Part of a small language model's weights.
Size: 14 layers, 4 heads of 32.
Architecture: LayerNorm before each block, rotary positions, biases on query, key and value, tied embeddings, normalized queries and keys.
Training: a variant of Muon for these matrices, 119M tokens, 14576 steps.
Each number is 200 + 20 x the weight over its row's rms, rounded and kept within 0 to 999. Layers, rows and columns count from 0. The size before them is the row's rms in percent of the matrix's.

# layer 6 attention value, 128x128, rms 0.294, rows 88-127, columns 32-63
093,211,186,178,193,201,179,223,145,239,170,185,222,195,193,195,237,213,239,225,191,201,233,230,228,157,153,205,192,220,187,225,223
094,171,223,188,223,210,196,201,186,174,206,195,252,236,199,193,179,204,159,209,194,206,202,192,212,153,214,224,179,216,138,182,201
074,209,200,229,208,208,186,206,219,199,172,191,234,213,212,156,169,204,214,215,207,186,241,253,179,240,203,153,185,173,178,174,194
081,215,170,160,189,204,223,189,177,178,164,181,233,210,193,196,226,224,200,220,209,188,203,191,168,211,233,189,221,176,183,193,201
081,199,183,185,207,206,223,189,178,205,205,198,158,176,185,164,226,189,201,201,175,190,180,225,157,249,214,242,183,187,238,162,209
084,203,206,179,195,161,197,180,180,198,167,197,213,179,210,205,182,224,208,210,185,233,194,214,225,188,215,163,193,216,216,206,219
093,183,173,192,183,191,215,185,243,241,197,220,190,175,199,192,185,208,193,177,188,237,213,207,194,212,192,218,206,214,221,204,163
085,233,209,193,223,233,214,223,220,212,202,186,195,202,195,201,170,184,215,237,175,195,226,226,211,176,224,186,175,195,204,216,180
112,220,170,202,216,192,247,206,179,216,186,217,200,224,151,166,208,229,164,190,211,202,211,199,207,216,221,214,183,212,173,223,149
111,203,187,191,204,221,167,195,185,196,237,192,191,213,193,212,196,192,265,195,205,196,219,170,197,197,205,225,179,174,203,192,161
119,195,254,183,224,201,231,203,218,178,215,174,176,166,194,198,202,232,226,249,198,197,181,212,246,206,191,201,193,241,235,236,208
112,219,219,217,176,187,199,198,187,229,223,177,198,195,195,228,235,161,230,175,200,205,231,237,147,204,169,191,220,206,226,211,222
108,219,193,189,225,210,188,205,199,236,242,205,210,183,173,220,196,209,153,190,208,193,184,213,161,177,219,195,213,196,184,202,248
114,210,202,187,193,171,157,184,192,228,233,229,213,195,190,201,204,176,196,186,194,185,188,234,208,207,208,177,209,196,196,204,214
112,204,226,208,204,195,196,205,179,196,216,168,203,186,189,201,222,215,192,173,210,185,192,195,171,186,200,193,193,229,179,230,197
120,190,185,165,213,242,211,229,191,225,203,208,194,194,212,205,202,197,232,165,213,214,203,196,198,183,178,208,206,158,197,191,205
105,182,211,186,198,215,188,201,224,235,204,203,204,206,199,228,203,193,200,208,179,202,139,189,227,242,164,217,192,180,180,255,227
099,196,186,171,212,200,166,202,182,200,181,193,207,237,194,199,236,209,212,181,221,220,188,216,186,206,203,171,192,240,226,190,186
119,207,228,208,203,202,164,222,208,215,154,184,215,215,210,189,235,173,230,172,202,199,253,210,216,193,217,177,225,186,227,216,219
117,201,186,257,199,192,191,197,220,186,206,208,222,166,176,189,196,215,215,238,187,167,198,191,210,179,208,190,196,192,190,184,223
110,192,177,158,207,181,218,187,203,221,204,210,200,202,194,195,209,208,224,216,201,223,232,222,210,198,226,212,213,179,191,167,186
115,211,190,163,224,204,233,198,198,219,166,201,182,163,202,216,185,214,163,199,248,197,217,215,217,244,208,170,208,210,192,221,212
118,200,161,191,196,202,156,186,203,202,213,208,187,231,184,182,182,181,175,181,221,185,215,228,172,190,198,172,207,230,189,180,150
118,164,197,194,203,241,253,188,195,194,199,179,219,165,176,194,215,216,233,211,179,203,237,188,190,214,187,193,170,214,193,159,217
098,221,256,218,195,178,238,209,205,197,176,202,212,208,178,200,225,221,191,171,176,185,188,167,198,214,176,214,228,194,194,211,210
108,213,182,198,193,212,211,231,212,189,238,171,223,230,204,191,226,205,198,202,200,204,226,199,187,177,219,152,223,145,200,219,184
105,210,199,201,198,207,182,169,194,172,206,204,215,244,193,190,200,175,219,198,192,204,222,197,182,215,238,181,199,192,188,209,216
100,173,192,221,188,222,212,207,205,217,191,233,224,202,202,201,168,218,153,215,224,183,249,212,196,202,217,199,187,219,201,195,248
110,206,195,180,179,218,230,210,166,186,229,175,190,165,217,195,192,196,202,195,204,202,179,227,194,180,206,208,200,167,180,261,167
115,195,203,206,202,201,199,157,213,225,221,251,195,193,209,217,180,193,206,206,208,222,188,220,225,208,206,200,204,230,174,178,204
105,227,209,215,202,215,207,211,193,181,217,220,232,186,187,224,189,197,192,212,199,205,164,177,202,193,207,190,220,221,193,231,208
108,202,176,184,216,237,234,210,193,207,239,207,182,192,210,185,178,208,188,192,227,202,172,186,187,227,195,228,180,206,179,185,217
127,195,242,200,208,167,237,195,241,191,164,212,185,210,225,216,199,211,179,195,205,194,207,212,241,183,193,208,187,170,200,202,225
116,220,158,202,186,198,199,212,191,242,202,204,234,201,211,190,184,223,231,181,193,178,199,175,203,231,178,187,202,181,193,208,241
108,192,197,170,206,193,199,176,168,193,212,200,203,173,201,213,213,165,200,253,230,184,189,251,168,184,221,220,187,242,214,188,208
117,178,197,210,195,210,214,206,222,175,231,159,211,142,188,194,203,193,181,229,219,185,212,206,164,210,217,204,211,183,219,175,249
110,213,155,208,196,189,202,188,208,164,215,161,211,224,212,190,176,223,212,214,202,205,200,194,185,193,174,190,198,194,218,140,206
097,193,198,165,178,220,212,202,198,165,199,183,192,222,204,230,158,224,176,194,198,201,229,164,204,205,206,214,217,165,231,185,226
111,198,169,253,177,213,199,202,174,169,225,216,206,194,210,204,240,183,244,191,211,180,217,150,212,220,217,216,197,222,229,154,191
115,194,213,190,198,216,193,223,222,201,222,177,184,201,183,224,178,192,183,232,213,166,223,214,208,206,179,194,202,173,196,201,245
# layer 6 attention output (transposed), 128x128, rms 0.317, rows 88-127, columns 32-63
093,187,179,204,225,215,223,218,184,206,207,179,212,196,222,220,203,212,190,188,209,169,216,163,214,197,226,205,210,229,234,208,212
089,209,206,163,213,202,216,159,196,198,178,226,174,189,179,168,164,227,224,167,221,205,207,212,194,209,211,217,206,195,194,224,183
072,231,169,184,177,177,215,180,174,208,230,200,176,186,189,196,204,223,187,218,199,186,187,192,186,221,230,202,189,203,226,216,186
077,212,222,211,183,233,175,199,180,210,200,228,204,216,207,181,175,210,205,188,239,180,184,187,210,213,167,214,199,200,219,231,199
073,215,195,184,213,191,227,231,187,222,190,190,213,190,227,206,195,159,233,227,224,220,186,208,206,201,226,193,172,181,201,209,194
079,166,235,200,191,200,217,184,199,205,201,207,179,155,237,237,226,213,242,169,221,200,173,226,221,205,193,195,180,223,220,193,196
087,206,176,211,183,211,191,192,205,200,192,195,185,229,222,227,195,194,201,212,180,187,195,203,218,204,195,193,150,187,172,212,169
075,229,160,219,209,196,194,162,212,199,240,178,215,184,198,196,211,185,191,233,207,199,186,200,184,207,187,194,189,213,206,224,217
106,181,186,231,205,191,183,156,212,218,206,210,156,204,178,177,191,202,206,203,213,185,164,199,211,196,192,176,210,214,206,183,200
114,209,211,167,171,213,178,233,192,206,197,165,204,206,165,184,180,253,203,207,195,178,206,181,228,229,181,155,172,195,211,175,191
110,178,192,228,225,222,193,200,205,219,216,208,227,186,197,201,200,201,210,210,179,184,161,175,231,193,173,174,202,195,221,191,196
108,246,229,208,228,168,194,205,197,194,178,194,211,193,211,196,182,192,199,208,209,210,235,203,165,176,206,199,215,202,208,209,206
106,230,223,163,202,181,184,183,182,186,212,199,198,190,210,201,214,159,151,198,187,216,214,215,205,154,215,211,189,181,198,213,210
101,236,214,194,195,199,208,231,232,188,198,216,219,189,172,185,188,189,199,204,216,189,205,212,188,218,185,214,200,200,218,226,219
100,217,220,185,225,154,202,217,209,167,188,220,194,195,187,187,199,187,216,192,178,200,231,196,213,198,193,189,189,183,164,169,204
112,191,217,156,175,212,209,200,191,208,199,189,204,214,188,211,183,204,194,184,199,217,190,203,182,222,204,204,201,223,184,223,194
098,215,229,217,192,221,211,209,213,224,233,166,246,195,222,190,178,189,218,215,180,189,172,195,192,207,207,197,198,208,162,217,183
101,192,220,203,202,170,196,203,231,203,178,226,196,234,179,202,196,200,210,198,213,210,187,207,202,228,198,219,205,224,190,200,191
114,211,223,213,215,164,191,238,219,191,166,192,205,204,193,195,224,190,209,222,199,162,171,184,231,181,209,235,248,203,220,217,203
106,158,168,217,197,203,205,197,212,176,234,190,200,207,179,190,224,207,217,205,193,153,222,218,221,223,211,198,220,164,201,193,204
111,189,184,205,180,199,214,180,193,189,192,246,184,159,203,248,231,214,176,192,197,210,200,204,171,201,207,179,226,220,214,209,183
109,156,199,205,200,233,185,160,205,207,213,197,226,188,195,218,202,232,206,182,232,192,214,201,198,208,174,201,217,187,224,227,216
111,209,193,199,197,207,183,227,215,198,171,189,197,208,186,221,224,195,187,186,230,207,200,250,204,182,153,216,210,203,213,202,181
109,191,224,205,195,170,163,184,220,215,202,194,195,210,179,201,199,220,202,225,199,211,225,205,215,210,197,194,176,177,185,214,201
091,157,217,206,239,178,209,178,170,196,213,170,191,205,148,179,191,225,210,230,171,178,203,171,208,196,196,175,227,210,172,196,221
109,200,193,187,174,186,157,225,147,160,182,210,199,188,191,197,199,178,180,212,178,202,192,198,182,201,188,239,218,202,200,186,213
104,191,191,213,179,201,186,204,200,193,191,214,185,212,180,212,237,208,207,197,190,246,198,210,190,203,210,185,214,203,190,177,206
093,212,205,215,185,174,194,186,244,173,209,204,189,212,229,216,212,197,193,176,214,204,224,177,203,190,196,224,237,200,214,220,183
105,148,177,210,205,235,208,170,174,171,206,194,191,178,217,211,176,163,203,177,196,159,216,212,193,217,195,218,195,169,207,206,212
102,208,196,182,189,210,173,186,231,211,199,210,189,219,221,212,206,193,213,197,202,228,190,204,194,218,210,175,185,199,185,194,214
109,167,210,213,194,212,189,212,219,198,209,200,193,200,199,207,180,212,200,224,186,184,160,203,196,206,161,191,215,195,193,200,206
106,206,200,205,183,252,184,169,187,223,174,220,230,207,215,213,163,228,193,163,220,197,186,203,182,238,185,189,208,184,197,202,202
132,197,198,167,225,199,169,217,211,210,200,186,202,221,219,201,227,194,232,200,199,174,178,186,228,221,222,196,224,206,229,176,225
107,224,182,203,183,188,218,174,190,205,208,168,201,210,228,173,183,188,194,253,207,181,224,189,178,224,186,210,197,202,179,228,208
108,174,187,182,223,181,220,156,227,187,179,223,210,218,190,230,227,215,209,199,205,241,211,218,168,181,166,187,203,207,225,188,186
113,228,192,209,219,187,181,200,187,199,193,193,204,207,187,207,212,176,189,189,211,193,223,198,211,214,190,241,203,177,235,181,226
097,211,197,186,167,223,213,249,209,207,233,188,191,210,191,224,188,220,182,233,204,169,203,204,180,187,215,189,204,196,198,191,183
087,175,202,173,159,248,195,178,193,198,198,185,195,184,184,201,201,208,150,225,173,185,235,182,180,206,202,181,220,187,212,214,209
118,213,240,253,199,171,215,211,200,210,219,211,211,238,182,217,183,207,226,204,210,172,206,183,217,186,208,204,204,174,204,202,201
111,227,209,161,209,220,207,230,208,189,208,207,209,187,211,193,189,175,181,202,187,210,212,198,196,218,226,194,217,212,192,188,197
# layer 6 attention query, 128x128, rms 0.366, rows 96-127, columns 32-63
104,249,205,214,198,196,189,216,192,170,223,206,171,232,218,192,198,200,196,188,210,164,193,191,209,183,244,201,198,212,185,175,193
060,227,191,171,200,235,181,210,225,193,201,238,182,195,231,189,226,184,206,195,209,167,174,219,201,166,208,212,189,203,230,163,197
064,133,156,259,200,198,201,190,214,230,216,213,210,211,186,237,187,180,229,194,203,205,222,213,185,181,198,203,218,196,222,186,184
084,188,175,199,190,195,187,149,192,220,177,200,207,204,176,172,200,212,182,213,195,207,195,200,179,207,165,191,229,196,174,219,208
068,242,208,168,224,197,192,173,188,181,189,186,174,202,197,168,230,176,185,225,196,215,187,201,213,157,211,227,181,192,198,201,189
082,226,203,221,222,179,181,203,193,175,196,229,212,193,228,225,180,132,214,183,188,191,199,204,202,215,220,207,226,171,199,182,195
070,239,169,159,156,207,191,231,187,173,197,212,188,171,192,189,186,206,204,204,204,200,219,237,219,212,189,180,176,213,210,203,193
087,223,234,208,209,205,180,205,202,208,216,145,203,227,198,200,205,199,216,194,196,195,218,171,180,182,221,216,181,211,223,210,194
075,184,208,199,155,232,227,216,194,185,216,206,191,181,195,214,218,227,188,202,211,216,185,192,181,194,178,183,195,224,208,196,195
076,244,235,222,228,167,160,211,194,203,188,188,211,196,211,199,176,177,196,184,181,216,207,216,184,199,216,202,166,188,201,189,209
082,208,220,204,157,214,231,225,198,212,205,202,201,176,211,240,174,225,222,216,147,191,229,171,201,260,214,189,190,204,190,186,193
079,206,218,221,195,182,172,187,185,210,188,209,168,221,186,186,160,187,181,163,181,216,155,229,194,179,233,184,216,180,194,201,180
095,227,214,220,215,190,183,178,170,183,214,227,218,180,190,198,207,212,190,181,193,194,193,193,214,202,235,192,224,239,186,183,185
096,187,221,215,220,238,219,216,231,202,200,189,220,211,186,230,187,186,211,177,167,220,191,178,175,181,230,207,205,182,200,193,167
092,229,212,214,187,200,176,201,203,244,201,195,211,224,187,217,250,196,183,195,212,209,185,214,191,188,205,189,173,239,196,229,187
097,194,217,226,190,223,206,176,199,239,203,162,182,252,206,226,197,212,177,186,219,188,192,169,195,172,206,217,179,177,197,240,185
087,229,208,154,207,184,201,200,208,210,177,195,206,215,202,174,216,170,211,206,183,227,209,245,207,194,206,238,234,215,182,200,198
078,178,174,228,205,197,205,195,197,181,200,178,224,179,203,197,172,163,216,157,168,202,230,189,198,195,232,232,195,195,184,194,205
092,170,186,191,202,198,199,179,219,179,200,207,212,210,234,196,229,173,201,201,233,207,224,210,202,230,179,245,236,197,203,191,215
092,177,188,224,202,205,177,205,221,182,179,172,196,184,192,209,204,196,233,184,221,186,192,217,230,166,150,212,209,194,187,205,221
089,183,224,236,202,196,208,193,216,205,211,193,201,166,168,172,180,196,225,219,223,193,164,197,218,195,184,188,198,221,196,142,156
110,203,209,193,225,207,204,229,208,190,215,171,220,205,199,230,202,242,198,215,209,247,202,177,182,204,210,196,233,194,176,216,206
105,181,195,233,195,197,231,167,200,184,215,176,182,208,206,222,191,205,198,188,224,229,198,196,163,188,189,217,250,165,206,203,196
105,215,206,207,217,189,190,219,199,211,234,217,220,248,198,198,209,180,205,224,181,193,197,154,227,204,239,227,215,212,214,189,219
100,190,180,230,206,164,195,178,188,202,198,188,204,201,214,228,242,197,203,172,193,206,191,213,191,199,206,225,216,194,211,169,225
100,196,203,180,178,205,173,225,206,237,188,196,191,180,220,222,184,191,196,186,212,175,206,178,177,222,183,198,195,187,185,219,197
101,196,193,201,162,199,218,186,210,194,202,202,184,195,202,207,239,218,224,186,239,214,180,207,190,207,217,201,177,172,192,206,168
102,181,203,194,224,234,185,188,190,158,196,184,209,188,225,167,225,233,227,233,194,207,216,195,210,202,218,211,185,235,174,190,220
107,199,209,224,190,200,215,222,217,208,205,220,192,230,213,241,238,198,195,211,252,207,173,189,193,176,236,211,213,214,205,214,196
090,223,261,173,182,190,209,241,209,209,213,153,186,217,198,169,211,208,213,212,199,233,211,193,227,183,188,206,186,195,222,206,180
096,187,162,213,210,176,201,231,179,230,198,197,199,233,191,208,208,181,195,206,193,187,224,201,186,220,201,242,190,198,179,194,206
099,209,199,214,237,149,207,191,201,185,199,203,234,188,177,169,199,193,185,182,166,189,225,219,197,204,209,238,220,170,169,215,219
# layer 6 attention key, 128x128, rms 0.385, rows 96-127, columns 32-63
055,196,216,186,195,178,223,185,199,209,202,225,189,192,243,217,216,204,168,201,175,226,183,190,182,232,203,216,198,175,156,223,200
119,218,192,198,225,198,181,241,200,196,211,208,191,214,243,196,156,160,209,177,183,169,176,212,197,173,199,179,183,181,206,189,174
069,224,178,199,224,223,168,193,178,190,231,214,158,204,197,187,205,183,242,167,219,183,194,209,190,167,208,223,175,203,219,189,188
084,170,165,170,187,192,206,193,227,229,163,166,228,193,190,210,228,196,229,240,239,241,213,226,208,212,199,176,200,213,202,218,202
070,212,171,228,169,189,194,205,212,187,197,218,217,196,235,186,184,200,233,179,177,214,238,203,199,194,239,199,205,185,171,210,240
081,214,219,222,230,255,180,211,210,180,201,197,184,190,211,225,196,167,199,194,187,148,192,178,210,193,223,203,169,210,201,203,198
077,190,186,217,185,175,184,211,207,213,212,190,215,195,221,208,175,188,218,182,196,215,251,193,186,211,237,209,224,189,228,209,224
088,210,218,202,239,197,201,221,172,193,209,189,203,221,207,246,204,184,195,169,203,161,176,184,200,195,228,220,178,194,180,221,165
078,197,210,183,180,178,214,183,192,192,195,183,204,212,165,192,213,190,203,252,157,208,199,182,191,199,176,189,232,203,204,200,223
080,211,189,206,206,228,199,259,207,188,210,168,190,199,211,263,181,199,197,169,188,189,225,223,208,192,224,210,146,193,211,227,171
073,229,221,197,186,191,206,201,186,199,165,186,204,210,190,199,228,196,169,198,201,236,213,202,178,219,206,220,183,195,219,210,226
089,223,195,188,229,178,191,231,213,195,200,188,194,208,252,221,218,198,189,203,166,190,218,218,214,206,250,219,181,198,187,186,202
080,232,206,207,199,219,201,182,196,213,242,158,187,194,193,218,196,166,209,155,158,207,182,163,216,177,191,231,182,207,209,205,214
084,220,208,186,198,218,202,202,217,203,207,213,215,179,220,183,193,224,211,229,159,193,201,173,189,219,248,205,228,186,165,210,204
086,177,197,179,235,240,235,239,220,193,199,181,210,186,227,197,220,190,190,189,175,191,225,210,179,185,204,171,172,185,190,187,202
094,212,213,189,218,191,191,199,221,215,182,234,193,209,191,166,189,209,233,204,209,159,198,200,247,175,211,187,214,177,201,221,190
083,162,176,211,197,208,192,234,210,197,184,188,200,207,170,197,184,219,222,206,197,176,187,211,248,227,185,194,206,177,213,192,217
091,214,167,248,215,204,180,237,194,207,223,202,200,196,182,197,179,192,214,242,169,184,214,202,213,192,205,194,210,208,206,189,185
089,210,203,231,154,185,205,167,176,205,239,182,197,211,188,172,218,195,197,176,198,215,187,186,198,204,206,209,199,218,224,208,213
076,167,195,183,179,205,218,177,193,165,211,172,182,210,184,229,231,216,195,230,207,223,167,198,186,216,178,191,168,236,194,187,193
087,216,225,159,211,195,201,163,173,197,203,192,193,192,200,174,188,196,194,186,236,217,205,176,174,192,214,209,195,176,186,216,194
098,209,198,219,207,209,202,193,207,193,193,198,190,197,189,232,188,213,215,228,244,190,210,241,202,209,184,179,194,217,229,204,169
091,188,202,206,198,214,164,225,211,181,205,188,198,204,154,184,222,143,200,227,203,216,204,220,221,160,205,193,205,222,202,198,223
092,217,193,188,189,250,206,182,206,237,238,239,215,200,186,198,167,207,216,154,265,186,195,190,178,244,196,214,177,241,210,203,188
090,209,232,158,230,222,219,212,202,175,191,191,212,230,213,231,204,184,184,190,206,214,190,195,200,203,192,191,218,225,206,242,173
091,207,210,229,172,184,185,169,187,182,191,170,180,207,247,224,233,199,213,192,216,205,212,202,199,199,187,199,172,210,217,188,200
100,228,229,201,229,153,221,201,218,191,235,175,160,208,171,211,175,192,198,213,151,200,215,152,233,210,168,208,198,203,199,172,208
094,215,174,208,163,202,209,198,195,196,235,207,199,161,214,232,182,202,203,186,227,206,202,226,184,165,196,225,194,194,170,204,192
087,225,186,180,210,207,211,194,201,186,186,226,188,214,178,169,213,180,213,223,207,173,189,192,171,249,203,213,202,216,203,226,223
083,167,193,160,228,207,195,185,199,205,180,194,181,194,212,219,181,224,173,193,251,212,222,212,199,171,178,228,176,179,192,210,173
093,210,211,198,217,210,216,169,183,223,197,214,205,206,224,164,198,174,195,165,196,241,227,209,204,215,205,208,188,193,189,213,192
096,205,218,181,237,207,165,228,202,208,191,193,194,225,187,215,215,224,186,220,197,199,193,173,227,193,176,214,210,193,209,218,133
# layer 6 MLP up, 512x128, rms 0.414, rows 0-34, columns 32-63
103,189,233,229,191,173,197,177,180,165,177,160,240,223,195,189,187,201,223,199,234,201,183,195,185,171,220,189,190,220,236,213,202
120,199,196,200,198,192,172,207,236,185,179,206,168,211,199,198,168,204,182,176,191,191,193,199,180,179,211,194,220,212,203,193,205
095,218,235,211,168,208,206,213,172,218,207,210,171,214,170,195,121,185,191,191,174,190,204,214,207,189,244,224,196,173,190,173,182
108,216,203,222,181,210,206,211,190,210,211,186,193,193,174,187,196,187,175,220,168,175,198,213,185,189,193,169,207,209,200,206,218
107,180,220,197,177,210,196,187,168,169,196,277,175,224,213,179,174,182,241,236,181,233,186,212,198,210,223,168,195,174,197,247,192
093,192,194,201,168,230,179,205,174,175,246,207,219,217,259,192,174,166,186,202,201,192,201,248,176,122,209,190,202,182,220,167,198
096,206,204,220,189,178,189,235,177,186,214,218,203,201,213,192,213,191,215,173,228,165,184,241,183,226,188,178,217,194,178,170,176
103,196,218,217,192,181,215,223,172,205,194,194,148,217,204,220,171,165,208,191,210,210,209,215,198,168,188,203,174,228,193,201,185
099,181,197,213,198,189,190,202,234,183,230,208,209,196,196,200,186,195,260,205,197,176,212,227,176,202,211,191,206,217,215,203,227
106,185,221,233,196,175,211,192,192,203,225,198,144,202,244,193,199,206,182,186,203,180,162,199,213,205,188,205,205,208,200,186,185
094,200,238,212,233,203,178,175,208,227,213,172,212,188,178,183,199,164,177,185,209,220,178,206,206,192,203,207,213,204,168,209,188
101,217,264,203,211,170,254,193,194,214,200,210,185,196,195,201,201,191,198,215,189,202,199,235,210,189,209,202,196,204,187,210,195
098,235,185,179,197,233,231,213,210,192,243,218,214,228,186,201,194,216,211,179,222,162,225,205,207,197,208,222,188,186,163,201,185
104,210,227,171,189,176,201,215,239,218,236,201,171,205,185,202,214,199,191,187,172,185,187,201,196,205,202,223,214,200,183,247,191
111,213,230,215,188,247,196,207,198,208,198,218,165,213,224,208,223,224,217,194,185,167,218,198,192,202,199,202,210,176,206,204,212
103,167,194,196,194,156,241,204,181,204,168,211,193,187,183,207,195,195,192,173,162,203,207,225,218,223,220,214,158,198,181,212,210
094,180,182,197,205,192,192,209,215,216,205,205,194,204,224,157,171,197,173,184,167,195,206,179,174,234,225,222,167,231,190,166,231
116,219,170,208,172,230,213,206,208,215,233,191,220,182,176,219,202,201,224,190,193,187,193,226,158,184,215,223,213,232,192,218,180
104,220,221,219,178,210,218,208,180,203,188,264,166,187,174,205,185,205,219,187,209,219,182,210,187,215,193,184,194,203,190,210,219
113,205,208,226,219,183,205,205,189,202,181,210,163,191,189,213,203,233,228,227,210,218,218,170,205,185,184,197,189,203,178,194,201
110,198,204,201,210,207,195,216,181,170,204,199,220,201,240,260,232,187,204,187,186,192,203,200,205,204,241,211,186,187,205,182,182
090,210,194,198,260,230,201,215,202,189,211,215,185,244,234,225,198,169,203,192,200,240,209,199,224,218,187,207,218,202,217,185,240
096,207,210,218,194,197,196,189,189,156,206,250,189,186,194,196,175,214,236,215,225,224,200,209,178,204,216,181,201,210,171,191,215
090,191,187,223,246,248,215,185,218,173,206,172,196,209,202,233,213,187,200,201,171,219,167,205,218,186,210,194,167,185,207,228,176
096,185,195,200,181,221,223,233,190,200,245,215,162,193,221,214,218,206,206,212,199,213,223,222,189,161,203,216,189,178,176,151,190
095,202,179,180,196,241,198,189,175,175,207,179,216,167,171,231,200,169,227,177,197,181,169,214,215,192,214,188,195,209,170,199,190
097,203,229,167,208,251,201,210,196,223,216,207,218,224,198,168,193,184,183,246,184,200,214,182,180,183,203,200,209,223,197,193,214
104,190,191,191,172,210,229,187,235,184,214,208,183,190,195,212,209,186,184,149,210,204,241,207,182,232,226,192,207,168,201,171,177
104,198,197,199,197,168,182,196,184,194,182,207,217,209,216,295,223,189,201,185,201,192,199,184,176,240,208,205,214,213,226,177,229
100,231,192,227,210,208,181,207,199,197,195,233,208,179,225,211,200,204,144,198,210,213,227,197,192,222,242,204,183,171,196,181,217
107,203,194,225,200,191,223,182,198,180,214,207,224,206,234,238,212,207,206,188,225,204,214,196,214,227,192,199,193,204,194,218,197
094,195,185,203,191,194,157,232,236,225,197,183,207,214,201,258,181,170,220,203,223,180,206,199,211,201,215,154,190,218,206,177,223
097,228,182,207,201,210,188,242,183,244,179,203,199,236,191,181,172,179,216,202,201,170,217,174,184,218,188,189,217,177,200,163,200
097,189,191,167,175,182,206,226,221,206,194,219,212,228,186,192,203,180,222,177,179,181,229,195,182,223,229,215,204,197,193,171,267
093,198,193,205,211,175,215,184,243,217,219,177,197,217,207,186,173,176,218,212,192,185,157,198,195,188,195,190,219,198,233,211,160
# layer 6 MLP down (transposed), 512x128, rms 0.22, rows 0-34, columns 32-63
114,175,194,203,200,174,209,167,197,189,188,210,240,192,185,175,217,231,194,225,238,187,225,236,204,197,173,189,208,203,216,202,201
127,214,209,198,233,240,203,200,204,135,202,178,193,169,245,192,201,218,198,172,213,194,212,197,221,171,203,224,221,197,198,163,180
102,226,146,168,196,223,220,207,200,192,188,176,207,207,195,219,185,186,216,211,242,175,193,229,220,187,173,191,192,208,195,187,198
116,203,213,183,255,187,208,191,225,188,217,183,248,206,170,189,208,173,193,212,161,203,201,206,178,221,163,190,217,147,183,180,215
111,205,188,198,195,199,202,218,194,208,186,204,204,250,205,227,177,209,231,180,176,191,224,220,186,197,252,198,155,138,196,205,178
094,212,202,202,156,207,219,222,200,217,152,219,189,183,207,236,209,179,189,187,198,200,190,196,203,183,187,237,170,231,196,203,208
099,199,195,207,191,190,224,218,175,211,199,223,183,207,179,187,188,183,243,172,197,226,208,174,185,194,213,185,193,207,189,218,203
103,209,239,182,196,214,210,159,201,193,233,174,206,204,145,199,210,232,221,167,214,209,211,227,225,185,189,203,168,187,216,205,218
098,158,219,230,199,211,208,221,205,219,197,193,220,190,215,213,191,199,213,185,203,203,206,214,184,187,208,243,200,220,191,216,167
104,173,225,221,217,182,189,217,185,191,229,183,192,210,182,204,176,212,225,177,203,199,166,244,204,208,201,207,233,180,197,166,196
081,214,209,207,211,177,168,187,207,209,207,212,206,182,221,221,191,185,224,180,243,175,222,204,204,234,183,189,246,215,225,220,206
098,192,199,200,184,202,227,188,199,213,176,178,186,212,246,166,183,198,158,194,174,225,238,214,181,204,219,185,226,249,223,248,211
095,204,243,178,226,195,173,195,177,215,220,198,204,199,178,184,235,224,202,215,184,213,202,190,204,192,218,200,201,202,253,234,189
104,204,211,182,174,218,213,218,203,229,184,172,131,192,180,196,205,207,172,185,230,199,194,174,212,197,236,209,205,218,184,198,213
109,209,228,208,177,216,206,167,225,218,206,205,182,202,207,186,225,215,200,198,198,176,156,226,188,202,196,186,195,224,182,200,205
092,185,166,201,205,173,209,189,194,226,202,208,209,199,226,195,198,181,186,223,207,185,218,212,240,233,176,180,234,225,181,236,205
097,172,179,163,211,198,203,183,203,195,186,184,203,206,167,184,201,173,171,197,209,216,217,188,211,239,202,203,167,195,171,187,215
117,197,204,196,167,180,225,245,212,175,208,193,177,213,203,226,211,209,233,188,215,172,189,209,189,176,196,231,217,213,169,221,186
125,192,164,186,202,218,218,189,195,199,171,196,215,161,202,232,198,167,211,231,183,243,237,200,225,217,228,195,208,191,177,211,212
112,167,210,185,216,218,173,215,186,206,222,205,181,182,218,186,205,203,192,208,218,209,196,188,198,193,177,193,226,188,198,200,165
105,191,189,191,204,197,182,170,191,173,219,200,208,188,210,256,178,181,175,184,175,172,188,187,198,171,194,233,194,167,187,181,199
089,226,218,226,222,172,187,195,222,213,258,194,166,185,181,192,204,203,181,198,207,189,194,186,201,200,196,187,233,237,162,212,211
096,240,202,168,209,221,231,208,172,207,197,207,201,222,235,211,163,183,188,232,174,212,199,209,199,199,172,214,174,230,198,205,168
087,205,180,192,209,200,198,194,216,230,179,178,228,185,180,189,170,232,229,222,193,153,200,164,181,216,223,195,209,192,240,169,199
090,199,221,207,214,225,235,175,180,174,197,205,201,224,169,145,186,212,206,237,186,191,211,201,183,199,189,215,191,218,264,197,204
090,196,228,177,205,192,206,173,197,218,203,201,196,181,206,197,210,176,177,216,199,188,230,189,172,226,202,236,170,209,186,188,188
108,155,182,148,209,198,179,200,205,229,205,196,172,198,230,168,196,218,194,203,205,197,171,209,218,208,201,197,195,217,219,196,213
098,221,180,191,192,197,208,181,185,163,190,201,200,200,207,194,202,211,206,219,218,165,215,205,185,185,214,194,170,191,189,215,198
111,235,171,217,174,228,260,182,217,200,197,183,160,214,203,228,207,197,185,182,199,217,173,184,201,228,245,209,163,201,242,193,189
085,203,220,238,190,235,202,238,212,186,199,191,183,179,200,224,194,197,182,208,203,151,220,197,203,187,180,202,180,223,150,215,174
103,223,190,192,186,219,200,177,200,177,202,198,232,176,217,223,202,227,205,176,214,224,225,166,191,221,180,225,197,222,196,185,195
089,205,191,185,208,194,221,218,210,202,183,182,167,194,181,166,182,192,207,194,189,181,201,192,202,152,210,192,198,212,200,216,183
103,227,225,220,200,191,228,201,198,212,210,198,186,166,224,172,198,187,208,161,165,184,135,213,205,172,180,191,204,200,222,219,180
093,191,222,190,222,200,201,205,199,214,178,172,232,147,218,174,247,153,160,207,220,210,180,210,210,195,208,233,161,203,190,202,193
086,189,183,159,216,226,196,195,229,205,190,204,178,182,199,146,206,182,228,197,158,197,198,208,193,242,194,214,190,199,206,195,178